{"num_attention_heads": 5, "vocab_size": 8192, "tie_word_embeddings": true, "parallel_block": false, "init_std_down": 0.00118, "learning_rate": 0.00266, "max_grad_norm": 0.5, "warmup_steps": 200, "max_steps": 6014, "dataset": "wikipedia_en"}
Each number is 128 + 32 x the weight over its row's rms, rounded and kept within 0 to 255. Layers, rows and columns count from 0. Numbers have three digits each. The size before them is the row's rms in percent of the matrix's.

# layer 5 MLP down, 320x1280, rms 0.108, rows 298-319, columns 1152-1279
101:137124144145143137175124157150057176107054138144147153142062173142114187172101150113168142186174085157192099117106156077100155129130190189132102112111160083110107148159197147160158152159120126195080129105062068178117154162122116134139145105140092168112117114074125141179142115182107164178070119145146114130136144210169156122137081104142117119073132105128111135135170095175112120154078
095:115054147150158109075194182086181114124126173124114100056129124110134051146139108159151153112130122167151078140179132137115046111178078082004123133169163113177173147103124127179116074205112166089078137146146112189114111142109100164112157185116122130138130140147090115100140183109081123172119129149195120137139176096164170157054177111126140129170171146154119170161118076144094070125109
094:199104134107088130138096093159158103104185135089149158128123098107170174171140148177136125130103075119123132149132138158134135107128239160141189135158129127114137069103110165114160175194053177134122137142158111147182085141114188130126089137166188106097122111118128111142108145116165103084124150098106155049152123167145083167104156160154093159117110127139107138097073139143170206127151
101:139092141146131129217112130120115158064118104111083099100139150110126171081137129155103186071130135087157080111140164113091111113150073113133096074147108126191172132121148146158106146150190136134135096161179150116198171124132119040122124149133126150089058130136058113126160141104077133122064128099043093186091115148170115162133138135112091113170101121119118091148049134147088138144160
103:129112108147053120090110126137088175146120116095060074145142126108169145132107173132148100112174084097203152104121124082100158104120138177032210162164075123116069136181096161150168163027076132121180163115136128108168108117128127159161123095120156081110169158129147117113128092145120175137106129021082132134157097083178141068073102152160100159150120118237077079163093136124059151142141
101:118084089090156067119156060114158114139136127089014141145106160078108134085122080099081177099113155128077096134170103145096135159169196141069200155184118154187164144113120162167149119132125129119088133086190122120222120173175204125142173107172126057101101055172092108134124129116093144122142121101095112175147146172123124138082139121101174069134221135142140117098157073134089105149073
102:115147167101115137095153169145158099166125089170172133156169085092101115139138159034136148087175171134091116121159136154138102127172121171128110147133162059122129121134119108173138119120128079096150089179127109160081175119073102225183129173114093089195132126154160108147115089154099124090101075149146105122112095122141128109126187107186161127196139083142163190130112065196158143112106
111:130144134139093143111116141157212178202155133165143124167107152100133101134089159135114124096100139095148121121094150112077108066090123093082214128146151072128092115114124171120204153132181119152106141100140162143106173146146112115061113153194113167079151147118068142140098147120125110133123161167131145164094137173084147135138133131144098115160117113188134122195126099165085148185119
096:109137150087102169171111207123157149133113144136140084091086120085107129131189135117126161185153193133156125119158151117124124032107123121112103152125157163180163093194125146140165062141108159103088125145092201170126161173065125130130119175075094077138129054117129174187109133099152131136124082117106086147135113122156160075157183139151138150107126126134092154118076121077129112194172
101:126136121179139217129126119207091169157069125126174110177151104113138101095097125110159149082122116168162170147113128071120186146110135093121104135126137112132127138078146136115088149139116118090043105095129140153167091101030105155087153133134080155124137175121146151156114105135158164135114069132121115125135123091079169093188129088113101140121125093150148143136141140178094150115085
096:189149119125153195195142140146050129123114110153121042096093107118099186112187108155142132170214055109119141114172102142114160096101131189163127101174153131084157127112162118181130154154140118181108134147091146149168188152126125194093179155118165137153154163125062125188130086089143167146081073197111120141118123112106202141113140086128180132083120162079167107114087155119135128161115
098:142138081123147106159192098122175130164162159141224122133123147156151106148120195126144136121122131095130098102158172085114147119164124177124149077111184123139045177127122165103112096120124148110173129112110099134153138121173140130117077134090186048126163064161149110131069067117132099168064137168094113147244086092162151111096072112079122172105115106099119153133155089158121128169107
096:110158238173128120141061118155170061124150132111138137072117090125159157185059195151113124119157104151150157143140152191117127112186111164075119124099154140132159138128145103175112128101125140103204140145118141125146150139156185138158129173109109155141115137155127135136108087138133205141106162125134086139129158171126150173159138113110154123143163120160119120141139220172152170151106
096:151163217123153118153150172080141145131167068138164124139212114131141102150104117150109115153098096147106114119146126116188108120095163161165146111149115102170136174156093046103138124079114142100150120186136154193178101132085176146174175109147157119127170134114169094092102102127140140109171160102141107113157150119144080184129129090131120155098086162079114156111073176130100116098143
097:162138158193122115176173132131155152158079167137061077117103090147116119124170111120134152171136153157158081154146111137115100054142110136098098120089141174121193176118157148125119127107161143132137107159101156126144093106143167101128153153174094146062057154168126122115196084144153154090094148127178091116104165092132140072154151116154141142126191137171122107161120144132148102153113
094:156140141173127169149037139140159128102155190149144108139128096133206110135088066177111102153126194149146182116117229166106148143185111167126118141123173124085159175092130081103096159075061053124118198170078169150141163148113156156114077098172124182133110111164097155153153066181150113114169156086146144072150139094113119142108136120117100101147079014130111121117167118094137107144103
101:141114131095149142129192110156172118121111062116186109107212123152100100147127128132122046097138094115086130139170128113152166098152114158104130170130126117142125177146094133151127124192119163118135095153120046159132147112085150132170133166095135187141108094183170170170128129185102085137121137152107147113133175155136103099143119061133162143162088064122174166121173158156127098110127
106:124110076172137163170121126165096137122162118066000140066130101114130094086163084194115115125051089165171174147149144176136129103162132102101091098072128146104187085165166088160129134115121128121114171168124157187106101107136152147153126146142184124094146098173130170100135042103128119132123124132086156110116108131136081180052145135104174120106135161076168112136171115117156097130141
106:140161081085121134109127108125078036095143100115000180125160135207109090171167135165199113086151106079088110155144061116167132127172126121117109172148135170164134156101080121139046174116059137116072105099130072077115089157139120100174090166125153099162135115168161161132175052104078093067096193127066142093148112119145103165082121124133130182136146145057158133141159125166152082112144
098:151158129164096209100142130126125177131158150127132099088069107104163245142142068156095116170076145094134141101131086138129077143173133136118118124201082159163158151175198164071160181089089154137164185103180141118166168112139133146133146103179152195095183113192115158134118135110123128119164131143106123127131151131121149254108129073188151129124146113148148110106056086167075127111197
100:122072164129147085132124109090150170099114156027135129138094155140199114152174128102131129119169173196144157088147138084093110136131114191117114142111083192132040091109152146116089136153113164148128171146120182174151082128138153126131124045176170183092072159116094132099212150149145135124145084126121060136121117134109110154184125104110138110072097134135068061100081100109154136143134
106:151152121046146086072125092129119102104104057136076090050186076185175105174159123090157131079125145120088106162125081124113167157128084210083047117157160140143147151112087114120127140157139126138076110150166094095117101131076099097143103194148102067178112113105129121129136135066091099112088145131163169115158185115186122124094129123156098141160094163104141168072151103197168078091131